Part of a small language model's weights.
Size: 8 layers, width 192, 3 heads of 64, MLP 512 SwiGLU, vocabulary 8192, 6.69M parameters.
Architecture: RMSNorm after each block, rotary positions, no biases in attention or MLP, untied embeddings, normalized queries and keys.
Training: a variant of SOAP for these matrices, 242M tokens, 3687 steps.
Each number is 50 + 12 x the weight over its row's rms, rounded and kept within 0 to 99. Layers, rows and columns count from 0. The size before them is the row's rms in percent of the matrix's.

# layer 2 attention query, 192x192, rms 0.141, rows 129-183, columns 64-127
107:43 54 39 55 66 37 62 33 45 64 54 46 53 53 20 53 44 42 49 48 64 71 58 51 62 48 61 34 59 57 47 43 66 52 41 34 34 54 31 41 41 43 67 41 81 36 66 46 40 55 43 55 55 42 42 65 61 59 59 57 50 43 72 29
111:49 31 66 53 63 63 40 54 55 65 50 54 43 68 38 76 66 37 54 53 75 24 57 76 56 63 58 59 57 55 66 51 49 37 40 60 40 39 46 30 31 45 41 39 51 45 63 61 47 38 45 70 47 47 70 59 64 52 42 56 49 42 60 65
106:52 64 50 36 50 61 45 52 74 67 51 73 56 37 67 52 47 49 43 43 38 82 34 52 71 56 43 52 33 36 50 53 53 58 49 66 52 51 56 34 40 39 21 62 43 47 51 61 66 47 47 48 58 26 49 51 39 54 32 41 51 55 32 70
102:61 38 22 67 53 36 77 56 50 65 53 68 54 32 53 43 54 48 66 55 32 58 53 76 55 39 52 35 50 55 45 40 48 49 47 69 53 51 40 57 29 56 32 60 52 51 74 78 62 66 63 62 66 44 47 34 74 50 38 49 39 51 84 45
111:43 67 58 45 48 48 67 61 55 48 47 50 57 57 43 56 55 52 58 50 64 61 31 42 35 48 60 32 49 43 49 63 47 67 49 60 56 56 63 82 24 37 56 58 50 52 37 19 47 44 38 52 59 62 44 49 37 55 47 40 61 59 58 33
097:33 56 61 25 51 44 49 47 52 55 36 45 47 54 50 52 58 45 46 62 55 57 51 20 33 47 58 40 46 49 49 68 44 63 48 47 54 52 73 52 32 50 62 53 55 63 30 38 40 30 20 32 63 71 54 34 17 40 75 27 66 55 33 51
099:51 51 50 52 48 70 36 47 65 48 51 43 38 61 46 32 56 51 39 50 69 48 57 69 69 56 32 61 41 48 64 51 58 40 62 28 46 47 43 19 59 48 49 40 57 63 49 74 57 38 55 57 52 38 63 51 59 41 44 57 45 34 47 69
118:31 53 58 43 55 44 66 52 46 72 42 46 54 58 57 32 57 41 58 50 48 49 41 36 40 26 59 45 36 59 56 62 25 38 65 59 71 41 52 52 35 37 46 53 42 72 59 65 49 50 38 21 42 42 66 38 44 54 57 41 48 74 38 59
108:60 51 54 39 38 71 39 47 66 40 65 55 50 64 48 50 33 42 47 46 52 43 48 45 50 49 50 43 54 43 54 56 46 41 45 48 44 57 51 35 53 54 70 54 52 69 54 32 51 55 48 65 45 66 46 61 33 15 32 59 42 52 52 54
093:37 49 30 58 58 52 43 54 44 52 59 57 56 36 47 46 55 28 52 53 34 65 62 49 53 61 58 31 42 68 46 34 53 50 41 47 35 51 54 78 39 34 47 64 62 57 30 33 46 68 38 56 35 40 39 44 52 66 44 58 55 73 64 43
093:51 52 32 39 53 41 60 38 61 44 43 58 45 37 38 39 48 29 58 60 53 50 17 30 40 45 35 22 21 45 34 65 63 69 49 38 61 42 48 82 37 51 64 33 64 62 10 56 51 59 24 55 62 62 41 33 25 28 73 25 60 48 45 40
109:49 48 58 42 55 56 41 33 46 68 70 46 65 53 33 54 52 47 64 48 66 38 52 51 63 53 46 36 21 52 42 76 69 44 35 52 51 29 52 54 63 33 49 40 56 42 40 49 28 53 21 73 53 54 51 44 48 40 77 44 50 43 55 53
104:75 49 38 52 52 55 51 54 44 55 36 41 48 62 39 39 31 55 40 54 51 61 46 56 70 63 38 37 56 36 44 40 55 69 46 54 56 45 39 64 38 36 65 28 51 29 31 54 55 48 65 53 60 45 31 67 68 61 56 50 56 24 35 70
090:34 41 48 48 41 35 57 59 28 38 57 49 49 46 36 29 48 49 39 53 51 49 57 43 59 69 45 49 54 56 41 36 66 51 42 59 53 53 39 82 41 54 40 58 52 42 66 52 46 67 79 39 43 26 50 44 52 66 52 48 44 48 38 58
109:62 42 54 41 40 38 52 52 60 65 49 36 56 60 51 25 42 38 51 53 69 73 54 39 81 68 41 21 59 39 49 40 72 45 54 64 49 45 54 62 68 54 47 45 54 54 50 43 51 60 48 52 55 43 33 44 49 29 63 49 52 42 42 61
101:52 72 52 47 43 48 42 55 49 49 64 56 60 62 68 74 59 50 37 31 53 22 52 50 46 41 35 62 59 57 48 51 45 47 60 55 58 55 50 18 48 44 47 56 48 54 66 39 54 53 54 63 52 58 42 61 44 40 37 66 39 41 39 62
107:35 35 37 53 29 63 13 53 52 61 68 56 45 32 43 41 48 09 52 63 41 52 37 44 45 41 44 46 31 57 53 65 63 45 39 31 37 74 62 34 59 50 55 68 61 20 43 41 46 44 40 66 53 45 43 42 24 36 49 50 31 69 49 55
094:43 20 51 49 56 45 41 53 57 62 48 47 45 52 48 35 36 27 51 61 50 77 53 51 63 38 32 42 30 34 29 66 69 54 55 32 70 51 60 68 54 56 60 39 46 50 31 61 48 58 60 54 35 35 47 54 40 44 68 56 55 52 59 45
099:60 73 72 50 57 48 51 40 43 26 27 32 38 51 44 44 77 68 46 46 45 52 27 55 44 29 65 65 54 49 43 52 49 59 46 51 59 32 56 46 44 61 39 36 40 56 65 71 44 48 32 30 70 61 65 55 57 53 67 40 47 57 57 51
093:31 35 37 56 55 49 62 52 41 51 49 50 66 39 61 46 60 47 54 57 40 68 47 48 43 59 73 50 61 65 44 27 38 28 53 49 58 43 19 54 47 61 52 67 53 48 49 38 46 49 51 64 54 48 47 53 54 65 78 49 45 59 69 40
097:36 53 53 66 45 50 69 40 40 63 58 49 64 59 54 54 54 53 41 56 73 30 41 52 43 47 43 33 50 50 50 76 45 54 48 61 63 48 54 52 66 64 66 34 35 67 54 51 51 46 40 60 54 52 39 24 45 57 45 53 50 56 51 35
103:54 75 62 37 47 50 43 57 63 36 51 37 63 51 49 58 55 59 47 46 45 39 63 62 58 40 54 61 56 58 36 61 36 62 47 48 30 38 35 42 61 54 42 39 53 39 77 54 30 39 50 62 45 63 50 59 38 47 41 53 49 40 43 57
105:32 44 50 58 36 59 34 69 66 36 63 36 58 28 59 67 61 52 50 62 66 24 47 55 35 45 53 43 52 48 69 37 38 36 60 46 37 51 34 45 49 37 45 61 60 43 47 57 64 47 36 47 65 57 50 35 55 64 42 41 61 55 70 35
107:58 61 51 50 43 44 53 61 48 71 57 43 37 64 67 34 69 58 52 42 63 32 45 48 39 38 43 29 78 40 59 43 43 41 53 75 32 70 62 40 12 48 49 53 36 40 58 72 34 49 63 31 80 60 59 40 61 58 33 40 33 28 32 65
109:42 50 38 44 45 48 48 64 60 56 50 36 53 57 40 43 41 30 44 58 61 53 67 32 46 86 60 48 61 54 41 46 65 55 49 55 61 60 37 71 41 45 55 65 57 47 40 46 54 69 59 52 55 37 51 44 62 45 25 52 45 30 26 48
108:59 57 36 60 64 43 36 48 25 32 55 52 49 25 45 42 55 54 50 50 70 78 52 42 55 59 64 37 28 56 51 38 67 50 60 59 57 54 54 60 54 40 44 54 69 63 35 65 45 65 33 59 69 48 53 62 54 28 46 53 43 39 36 52
102:51 50 29 53 62 49 56 63 58 53 50 44 60 49 69 38 55 61 66 39 18 62 49 58 51 51 62 70 56 34 32 40 54 51 53 49 36 48 23 66 61 53 40 44 52 47 37 36 33 55 47 64 34 47 62 77 51 58 51 40 34 55 53 41
094:83 41 71 50 46 63 57 39 44 58 51 38 43 66 45 57 51 40 51 50 71 64 30 47 44 61 42 38 26 48 52 75 57 66 58 62 51 45 69 64 61 66 54 33 55 42 40 47 40 51 43 69 64 56 46 46 57 50 64 43 47 66 54 61
104:37 38 49 42 56 45 53 24 58 25 65 63 55 52 44 59 49 49 42 63 39 50 61 45 56 51 45 46 62 55 68 48 50 48 47 42 46 36 42 44 58 52 57 48 31 53 57 44 37 51 69 60 51 53 26 64 56 39 45 49 63 59 67 51
100:40 61 56 61 54 38 44 45 48 34 63 74 47 55 38 51 54 59 69 54 62 45 51 59 49 38 76 31 30 68 37 53 38 62 54 70 58 72 32 53 32 67 49 54 64 54 41 49 45 53 33 56 57 31 59 58 35 61 60 55 26 47 56 38
113:47 32 58 34 57 49 59 69 46 44 31 50 38 39 51 33 42 64 57 64 42 30 45 45 56 56 52 71 42 42 47 36 59 48 54 45 55 57 32 55 33 59 35 50 63 38 49 56 66 46 82 36 57 35 46 63 48 74 33 48 78 50 52 35
094:74 53 65 57 36 72 46 52 65 46 38 34 37 59 30 45 44 64 38 61 63 41 36 62 39 41 49 49 41 65 50 52 59 43 57 46 36 47 72 49 52 53 65 27 44 31 31 56 59 54 42 30 63 72 57 80 61 52 67 54 41 45 65 52
094:48 55 37 46 30 66 46 70 62 64 34 49 60 60 43 67 38 51 46 41 56 27 68 52 46 39 51 44 49 67 54 45 46 40 43 34 49 45 15 48 46 49 39 48 42 46 40 50 63 38 45 47 39 64 59 47 53 53 64 63 54 44 59 55
113:47 42 47 75 49 63 39 67 53 56 35 45 57 48 70 61 60 52 49 40 59 36 57 34 41 42 37 36 64 56 26 67 38 39 66 47 72 27 45 48 29 51 75 40 62 65 37 53 53 35 64 54 45 66 54 82 39 36 28 64 32 59 59 63
099:66 62 39 61 54 64 70 78 37 47 36 23 46 43 49 48 58 43 50 28 64 62 47 59 45 28 78 40 44 38 34 64 63 67 72 47 56 63 51 60 48 50 48 34 47 36 49 55 43 51 31 41 59 31 47 44 58 53 64 53 61 55 38 63
111:46 54 42 66 41 58 47 41 40 49 40 60 39 64 54 62 52 64 62 35 52 58 40 35 42 34 61 61 27 55 58 64 56 36 59 60 40 40 84 59 57 54 68 39 38 57 30 45 44 51 37 45 66 58 46 34 44 35 65 49 38 56 54 70
086:50 81 44 29 48 56 65 67 24 53 70 57 49 44 52 28 50 61 55 48 49 46 59 36 53 57 58 65 38 63 51 53 60 50 21 52 46 61 55 48 43 51 29 54 34 72 67 53 43 62 32 54 54 65 46 53 47 44 37 63 48 18 41 59
109:66 59 54 49 52 56 37 42 59 51 41 61 59 53 68 63 45 45 44 50 63 41 52 48 30 60 62 42 36 55 61 51 45 65 59 41 59 54 39 53 38 83 61 56 47 37 49 40 67 39 74 52 55 37 33 55 45 47 42 56 49 43 44 30
101:25 48 57 41 58 37 48 40 53 58 50 37 47 43 64 87 56 47 30 33 47 26 46 59 40 33 28 66 64 49 64 61 52 53 48 62 46 44 41 41 66 33 54 34 30 59 70 66 32 46 60 41 68 44 47 42 62 66 69 47 62 45 50 55
110:40 54 22 42 54 55 33 56 40 58 51 47 60 45 71 62 60 69 47 56 51 49 67 56 83 78 43 48 25 49 52 56 56 33 65 43 54 55 62 55 66 55 43 65 59 47 24 51 62 51 42 60 65 43 52 37 46 44 46 51 52 44 09 89
103:32 62 60 39 31 53 51 40 51 66 39 47 45 51 58 38 43 52 31 44 38 32 46 53 27 39 47 64 61 47 49 64 52 55 48 50 27 37 71 60 47 43 54 55 60 64 52 64 40 35 22 69 38 73 48 40 29 54 44 35 60 37 51 55
108:53 47 27 51 48 54 54 47 56 43 23 49 46 69 62 20 48 61 80 46 46 67 57 51 46 65 43 48 30 60 42 29 59 49 61 58 50 36 58 57 50 51 34 56 49 63 49 64 63 56 47 61 52 48 62 68 40 41 34 62 47 45 29 45
106:40 40 41 55 46 49 46 49 37 34 51 53 54 53 35 56 45 35 44 60 23 42 45 56 49 69 54 60 76 56 51 31 55 50 44 51 60 47 40 36 60 41 61 56 38 61 47 48 74 70 44 51 49 38 42 48 51 65 47 60 36 66 61 77
101:61 61 65 04 44 56 45 36 49 51 52 52 39 44 52 59 44 39 40 57 57 27 56 56 42 39 47 71 59 31 69 44 58 55 52 37 57 51 40 49 40 51 25 45 65 27 51 44 38 31 49 49 36 49 42 48 66 56 68 49 37 38 42 40
105:44 72 55 49 50 47 41 69 27 43 40 25 45 32 55 59 40 45 31 45 59 44 59 53 69 36 60 55 34 53 34 73 52 68 45 67 42 48 69 61 61 16 52 55 48 50 43 63 61 60 38 44 41 38 56 45 58 39 47 66 77 22 62 47
107:49 43 54 48 52 37 20 34 54 49 64 72 46 44 53 35 50 43 59 24 45 64 52 59 36 52 64 34 43 66 28 60 34 40 35 41 47 55 70 52 59 56 55 51 62 49 62 78 58 48 23 57 51 42 63 43 55 38 62 27 35 55 51 83
100:44 38 39 58 41 56 47 39 69 51 70 62 63 77 42 51 50 31 59 43 32 64 37 43 52 44 66 38 42 47 46 62 34 58 47 54 47 40 61 61 60 74 68 59 50 49 46 42 60 63 44 44 69 48 59 40 51 47 63 47 45 61 61 46
103:60 44 40 60 74 31 52 59 64 50 54 67 58 60 72 51 57 51 33 44 14 62 69 58 59 52 71 60 63 52 40 29 59 61 50 45 31 68 52 59 49 57 60 64 51 47 39 33 53 36 49 48 33 54 59 33 68 52 46 67 25 48 54 66
100:68 57 60 43 63 41 43 52 52 38 64 63 51 44 54 54 56 48 37 55 43 45 51 45 41 41 65 60 73 08 68 44 40 52 41 35 61 51 20 42 39 49 46 60 45 45 74 52 52 26 66 56 42 37 35 56 52 57 41 53 52 68 40 43
103:59 50 20 48 35 58 55 60 36 26 45 37 56 53 50 54 44 42 43 62 49 49 49 38 49 29 54 60 38 33 65 42 42 58 54 56 47 57 38 44 51 58 29 62 49 45 51 43 72 54 36 36 31 59 37 47 56 55 37 50 67 58 53 34
102:46 48 41 43 51 49 20 46 55 57 41 57 58 35 46 47 64 45 35 54 24 72 49 55 49 60 37 51 37 44 32 56 54 63 48 41 52 56 34 59 54 44 78 34 67 63 41 48 62 52 66 43 59 34 45 61 28 37 66 53 50 69 46 60
105:32 58 63 48 31 54 62 43 45 58 59 27 36 56 52 46 46 43 53 32 27 48 58 53 29 62 34 62 53 69 53 55 52 51 53 47 58 36 54 52 55 57 43 58 51 53 29 26 35 59 51 45 25 38 53 53 67 53 68 16 49 47 63 30
114:57 52 63 51 48 36 30 44 64 54 45 51 53 45 48 58 58 41 48 53 49 43 49 55 56 58 38 42 61 50 53 35 32 50 57 65 49 44 69 46 50 34 57 40 64 67 48 59 64 63 52 57 43 22 49 45 36 61 46 53 41 57 44 43
089:58 41 41 60 41 52 39 49 51 48 62 50 37 61 48 23 48 60 65 46 70 66 50 61 64 56 40 19 32 56 42 68 50 39 48 57 52 55 86 72 52 44 60 53 62 56 52 68 61 73 45 48 50 65 65 71 44 41 65 41 70 28 27 53
109:53 57 60 34 31 34 43 51 28 52 57 61 55 44 74 55 47 48 35 60 53 50 24 61 54 40 35 61 32 81 58 46 47 73 58 45 58 53 68 53 29 65 53 54 73 54 43 53 65 56 44 63 78 51 59 42 42 56 47 58 50 44 49 45
# layer 2 attention key, 192x192, rms 0.136, rows 129-182, columns 64-127
109:43 39 42 56 43 60 54 61 64 28 66 45 53 41 64 53 49 57 55 53 49 23 49 39 32 60 72 29 35 33 63 49 60 28 30 74 49 63 42 34 43 61 69 54 53 43 34 75 53 57 48 53 20 51 43 59 41 46 69 50 44 46 33 57
114:53 37 53 69 43 52 44 45 56 28 55 43 44 40 35 59 55 49 68 52 64 58 40 58 52 56 58 54 40 34 35 50 46 41 39 67 69 32 83 30 55 59 59 36 54 47 54 38 57 35 38 27 69 47 54 36 28 56 61 58 22 56 29 47
103:27 41 46 60 50 65 45 52 26 36 49 33 32 50 63 49 51 41 39 47 58 27 75 46 55 56 69 37 49 54 43 46 41 57 69 57 58 25 56 91 57 64 51 53 23 64 56 56 54 49 36 41 54 43 45 49 52 49 73 45 39 34 60 53
103:12 49 37 50 29 58 56 36 59 24 53 34 52 58 49 40 44 49 63 58 60 57 70 52 72 46 68 36 29 39 24 47 56 40 39 39 78 63 66 62 45 59 67 34 37 57 44 56 51 62 49 42 52 44 61 71 52 42 53 50 40 40 30 27
093:53 59 27 62 57 33 63 55 40 43 45 68 41 38 64 46 57 46 51 54 39 50 71 48 57 56 66 35 25 61 38 43 52 49 27 51 67 70 36 50 71 62 57 60 33 51 57 78 48 34 34 48 38 46 51 59 36 48 43 45 47 41 51 38
101:78 39 65 56 75 43 48 33 60 47 63 51 60 40 53 57 59 55 60 54 39 28 34 48 42 52 41 64 52 45 67 67 48 07 50 64 46 45 30 25 33 30 56 65 56 29 57 47 39 59 66 48 46 52 45 54 79 69 52 64 52 54 49 43
084:30 34 50 24 34 58 34 28 46 55 45 35 50 48 53 53 52 56 52 48 53 56 34 48 51 38 37 51 77 41 56 59 28 56 51 56 33 50 70 56 51 42 40 51 71 33 37 22 39 69 63 56 41 35 52 44 52 66 69 62 60 67 63 56
099:47 59 65 59 41 47 54 57 44 59 64 55 66 43 57 58 48 53 30 43 27 59 74 48 20 51 62 52 41 39 45 23 62 33 36 41 46 54 61 61 55 33 41 69 32 63 34 54 39 47 83 52 36 52 48 65 55 65 55 30 60 32 41 54
104:47 58 59 45 40 62 44 47 42 64 48 30 33 48 64 58 47 75 49 44 35 47 29 65 41 48 58 48 63 38 48 45 16 31 49 49 22 38 37 46 32 55 36 56 56 41 31 52 31 54 46 32 43 58 46 57 41 62 54 55 47 58 20 73
084:49 44 44 52 67 45 74 69 27 50 41 53 48 56 58 59 45 51 40 57 41 43 42 43 56 66 51 59 25 68 61 63 61 37 48 58 44 55 29 54 51 57 44 49 21 59 66 65 49 22 46 46 62 55 50 41 52 40 41 49 34 39 53 47
096:46 34 47 46 42 47 36 54 56 40 44 64 52 30 58 62 56 48 71 59 49 51 45 61 51 57 71 67 54 54 70 69 49 31 39 43 40 54 47 35 54 33 22 68 77 54 52 43 42 62 73 43 28 56 54 62 48 66 79 50 69 63 42 61
101:31 30 75 64 40 56 46 54 61 56 45 50 37 42 72 92 53 59 54 39 38 24 40 57 45 54 74 34 63 38 63 59 30 34 47 50 48 54 53 50 43 46 28 62 41 52 47 77 42 26 30 36 41 51 36 36 54 52 67 60 58 55 46 33
100:30 40 49 41 44 27 34 35 46 45 18 49 41 59 42 16 56 48 58 56 80 50 39 51 49 39 45 47 33 58 51 72 52 64 60 48 39 51 56 27 59 63 54 50 51 50 33 24 62 71 48 41 44 21 59 39 42 33 64 55 56 52 41 52
088:27 45 35 42 66 43 55 49 58 41 38 43 63 30 39 44 65 33 58 49 51 32 40 29 63 33 44 33 48 40 38 72 64 36 45 42 54 63 49 49 57 43 44 47 59 49 67 43 48 52 65 61 33 28 47 43 79 34 43 62 56 54 45 37
100:35 33 55 41 44 50 64 54 54 59 33 53 53 54 59 54 42 39 52 53 60 71 22 54 56 50 48 37 57 56 47 38 50 39 43 38 48 71 61 40 44 43 45 48 62 36 48 46 56 41 57 62 64 39 64 50 68 51 51 54 48 58 41 44
101:45 53 72 64 59 51 65 58 37 41 53 49 38 50 72 67 49 60 38 48 35 27 48 47 23 54 38 57 55 53 51 24 32 50 44 66 47 53 44 54 51 67 45 57 42 53 76 72 48 52 47 35 53 66 51 45 55 61 53 53 23 50 47 55
080:56 38 32 50 41 55 67 59 42 48 36 62 45 55 55 55 60 63 62 64 47 50 40 47 50 67 52 75 36 51 61 50 67 46 59 66 55 37 33 41 44 49 33 53 51 22 70 49 38 35 60 64 58 44 62 41 62 50 48 59 36 53 58 47
085:42 73 41 57 24 40 51 55 57 56 50 56 56 48 58 54 58 39 46 28 70 83 43 64 65 42 52 46 68 46 46 51 57 57 65 53 45 45 57 45 53 37 27 70 60 42 50 35 21 40 57 40 55 53 62 79 71 27 45 48 75 44 37 53
084:35 60 40 31 58 55 36 56 47 59 59 30 61 51 31 36 43 52 62 54 50 57 50 64 48 41 35 70 58 44 42 53 37 44 61 26 77 56 72 41 52 46 77 47 69 56 29 39 64 67 66 72 44 50 43 42 40 50 47 57 65 44 42 50
090:60 34 34 54 70 35 65 59 53 44 21 65 40 44 29 25 67 57 65 64 50 41 51 49 72 60 34 54 48 61 57 72 81 50 37 66 58 64 48 54 58 62 56 42 34 63 56 47 63 40 62 56 47 33 45 51 56 46 49 59 36 36 43 47
093:51 22 61 66 37 58 72 42 80 60 52 71 29 26 68 62 73 63 46 32 34 53 50 50 54 48 59 55 62 48 43 40 31 53 49 60 36 55 54 51 38 51 46 63 52 36 53 50 49 33 53 49 49 80 44 60 26 42 61 24 55 52 38 68
087:56 53 56 45 52 61 60 38 53 43 53 59 51 34 40 55 43 52 68 60 44 26 66 65 44 58 48 62 80 48 44 54 56 63 37 28 74 40 55 42 52 51 51 45 59 58 50 47 45 62 48 51 71 50 51 48 53 47 40 46 55 35 45 49
086:49 54 62 50 35 57 43 48 43 46 54 58 42 48 54 65 39 58 47 62 46 41 56 20 37 74 64 20 43 50 52 23 74 43 29 36 48 56 38 54 47 41 40 45 51 47 81 37 54 66 38 68 42 70 49 58 26 67 51 55 47 61 53 55
095:54 66 41 28 74 41 65 69 43 48 49 38 64 49 56 44 55 51 38 45 38 38 56 26 47 59 66 47 20 58 38 32 38 55 48 47 59 63 50 49 53 57 53 37 50 36 59 34 48 73 50 67 49 47 42 42 35 68 41 55 33 47 58 42
079:64 71 75 51 63 39 48 43 27 35 47 53 73 49 55 58 38 37 51 73 42 34 52 34 43 57 51 45 42 58 50 74 54 47 56 54 51 58 59 58 35 41 42 46 45 45 49 57 50 26 43 48 53 34 69 54 57 42 52 54 53 57 57 42
107:18 37 43 45 51 45 46 71 42 39 26 52 49 59 54 64 28 38 38 70 54 76 49 72 63 65 46 58 36 47 61 99 46 50 57 56 76 52 42 41 49 48 54 61 42 60 43 56 56 47 67 42 41 40 51 39 55 50 58 50 66 68 56 49
111:50 41 50 54 54 28 67 50 62 52 43 58 77 24 57 35 28 33 38 33 66 45 46 53 59 40 42 46 51 54 53 44 57 38 33 64 39 60 51 57 59 39 53 41 62 49 51 51 61 59 55 44 61 56 46 38 54 36 43 45 54 58 58 52
087:39 32 55 63 48 48 52 54 63 61 37 33 31 50 41 49 48 55 59 49 56 34 38 67 57 47 69 58 68 47 68 57 29 38 68 48 37 55 52 53 26 61 61 41 58 35 40 70 68 60 37 56 45 33 44 40 47 39 71 59 50 35 63 54
070:48 33 46 61 42 51 58 44 48 47 45 50 46 60 41 56 46 36 48 40 62 61 51 79 46 60 51 50 54 47 34 48 37 67 57 43 61 75 37 55 60 49 69 40 48 61 44 26 47 49 39 41 55 46 39 41 65 56 68 54 20 57 57 36
082:39 48 45 33 57 32 45 51 61 41 54 59 62 28 64 54 56 39 24 57 44 73 56 54 41 63 42 57 54 65 41 65 60 70 41 42 56 78 71 43 55 34 40 53 44 68 71 72 70 37 58 56 59 62 49 31 24 46 46 51 51 48 55 53
098:51 30 52 48 55 60 40 51 56 59 61 44 53 37 36 45 49 41 37 66 64 52 48 57 45 52 52 37 56 76 62 27 49 36 64 53 34 42 73 38 41 67 62 29 49 40 33 41 56 60 36 36 31 58 50 49 48 54 59 51 33 40 45 56
091:79 58 44 52 28 44 59 75 34 46 39 51 68 49 50 39 38 54 48 52 23 46 72 45 34 45 61 66 39 29 55 43 49 60 59 50 50 49 17 61 48 53 54 61 50 54 59 32 46 40 62 59 32 57 43 73 49 43 32 46 50 42 43 55
068:61 51 67 55 53 62 56 58 60 39 71 57 40 50 52 78 58 39 31 76 51 44 43 47 15 45 50 56 41 67 62 62 74 77 51 64 39 55 55 46 41 30 42 41 26 53 67 46 57 43 57 36 59 54 57 50 42 64 47 58 45 48 41 64
097:51 49 49 53 47 60 54 49 66 45 57 60 42 53 48 57 61 79 68 35 35 46 60 51 70 67 30 51 54 22 52 41 41 59 46 60 57 34 61 37 52 19 76 59 66 46 59 60 32 52 44 59 54 43 64 42 57 47 32 42 45 39 49 52
110:54 38 53 24 46 65 43 64 41 65 50 45 43 30 28 48 49 27 31 65 66 44 35 53 26 50 59 61 38 45 45 65 51 36 61 49 42 43 52 42 61 45 62 48 54 56 54 55 74 63 61 38 50 42 45 40 45 61 44 60 44 30 51 53
069:56 47 41 64 52 28 77 54 57 52 55 47 43 30 34 41 57 46 51 44 35 41 53 55 46 44 49 67 43 41 35 52 65 44 42 49 58 61 43 66 54 55 73 61 41 52 45 50 37 38 40 68 37 43 45 44 55 50 54 37 40 53 47 36
083:57 55 59 46 64 45 50 57 59 48 52 56 62 41 60 52 36 47 62 70 52 48 53 45 49 43 35 47 38 68 58 91 46 47 56 61 64 43 35 26 45 56 41 60 44 49 81 65 67 40 54 53 67 55 55 47 79 52 34 62 45 41 58 45
117:63 53 39 69 37 54 52 64 51 45 57 44 52 48 33 68 48 32 38 61 51 49 56 45 53 50 32 78 59 62 56 57 30 52 39 47 45 59 69 43 48 35 76 65 46 53 67 46 46 35 63 61 54 39 60 58 54 71 49 50 50 54 48 38
104:31 46 42 38 39 62 44 37 39 44 51 36 53 56 48 32 60 59 51 49 56 27 55 42 34 52 54 34 55 37 19 61 59 38 76 43 52 71 57 51 70 42 54 55 81 43 49 28 49 57 61 61 53 69 40 45 39 56 44 41 54 36 15 39
117:64 52 54 56 60 32 51 50 42 45 51 39 27 39 67 55 49 61 39 51 41 30 45 41 71 50 71 56 36 32 64 63 59 52 46 52 29 44 50 57 45 34 45 47 61 39 54 56 60 53 68 85 51 43 70 49 48 53 57 63 63 64 39 47
099:53 53 45 57 45 31 57 41 66 32 58 65 59 32 47 32 55 61 47 52 42 22 48 38 69 39 34 46 57 41 37 61 63 27 55 41 75 56 49 35 44 38 52 59 54 50 46 54 72 47 58 50 44 20 59 27 67 61 50 52 50 37 46 55
098:33 43 44 59 32 56 46 63 55 40 59 57 45 63 49 65 37 52 48 62 52 47 33 54 47 51 24 72 60 50 66 54 50 76 56 34 67 49 62 53 45 53 60 45 55 59 46 55 59 47 73 66 52 41 60 46 39 46 43 65 51 39 59 53
097:58 47 61 62 41 57 38 48 31 60 55 45 38 51 61 69 55 40 59 44 53 46 45 47 58 50 60 75 34 61 32 40 51 47 43 57 40 74 48 49 35 59 73 54 55 42 46 39 56 43 71 45 49 58 53 53 61 54 66 39 60 45 53 29
114:69 60 43 52 87 57 51 36 27 33 40 35 53 74 43 48 35 61 55 74 44 42 52 31 48 53 45 43 55 33 46 47 67 52 39 44 40 37 54 37 49 53 55 51 62 35 46 31 47 59 58 59 46 52 37 44 56 45 28 64 52 48 39 46
095:06 56 63 22 49 60 60 55 57 54 56 42 49 41 27 37 26 51 49 66 58 58 59 61 50 57 63 40 54 53 37 73 61 30 50 56 74 52 36 47 49 52 41 54 37 46 37 68 52 57 35 32 30 45 43 51 60 23 46 52 45 44 13 58
109:35 61 32 52 32 18 47 44 57 59 62 60 31 44 60 44 60 64 49 34 39 76 52 57 55 48 45 51 47 78 65 70 41 33 40 43 49 61 79 74 59 43 61 71 34 46 48 45 50 45 56 59 68 23 63 23 54 52 38 39 42 64 45 45
121:48 51 59 50 34 29 42 57 56 65 64 57 49 43 57 58 63 30 41 28 50 53 32 46 42 48 40 48 54 76 66 39 39 53 47 38 43 85 47 58 61 40 62 49 43 56 62 62 72 58 50 48 79 44 78 45 23 62 54 40 48 61 52 51
104:46 57 44 39 82 36 17 49 52 34 62 46 45 29 50 45 63 60 53 41 66 39 20 57 32 46 56 41 52 55 55 51 43 47 30 46 33 59 51 58 54 65 36 44 61 50 42 57 49 77 53 62 36 69 57 27 40 37 52 56 62 62 28 54
094:57 69 29 54 77 61 49 46 28 46 47 54 57 63 46 47 44 64 62 45 47 65 55 27 60 57 65 51 37 24 43 37 51 42 38 53 52 32 59 36 57 51 56 58 64 30 61 37 27 45 63 73 48 64 24 47 63 50 40 36 60 43 53 39
106:50 76 51 50 61 77 45 60 48 44 45 43 61 68 58 66 49 49 32 67 62 57 47 42 44 20 36 44 62 53 60 39 62 44 37 55 39 38 56 28 52 47 33 76 33 44 74 57 56 73 52 58 60 39 47 57 51 44 50 56 57 65 56 66
108:46 50 47 53 43 58 53 43 37 33 38 46 66 21 48 48 40 37 45 58 43 47 55 59 42 43 39 69 56 43 42 49 49 55 45 37 49 50 46 43 61 20 55 56 57 62 62 66 59 37 53 48 54 52 62 33 54 69 52 62 60 58 44 58
101:58 40 43 43 58 38 48 43 71 42 41 38 69 58 44 35 45 51 68 53 68 24 48 55 44 32 31 48 72 63 40 56 75 57 42 59 53 49 61 62 46 43 43 54 59 56 33 72 59 45 28 37 52 33 51 52 46 33 18 51 52 52 49 39
105:44 72 41 53 37 53 32 28 58 42 53 53 38 71 73 46 51 56 52 56 42 51 54 54 48 74 51 29 61 50 51 33 47 47 55 44 60 50 70 61 46 45 31 45 51 71 32 68 38 40 34 49 52 42 70 46 48 49 48 56 48 41 59 43
101:44 52 35 39 33 43 53 53 74 54 54 40 45 43 66 52 70 52 51 41 53 52 31 39 40 62 44 38 61 71 66 54 49 41 66 45 50 44 44 64 55 54 43 36 58 41 48 68 51 51 48 47 65 52 74 54 44 53 37 73 44 56 63 66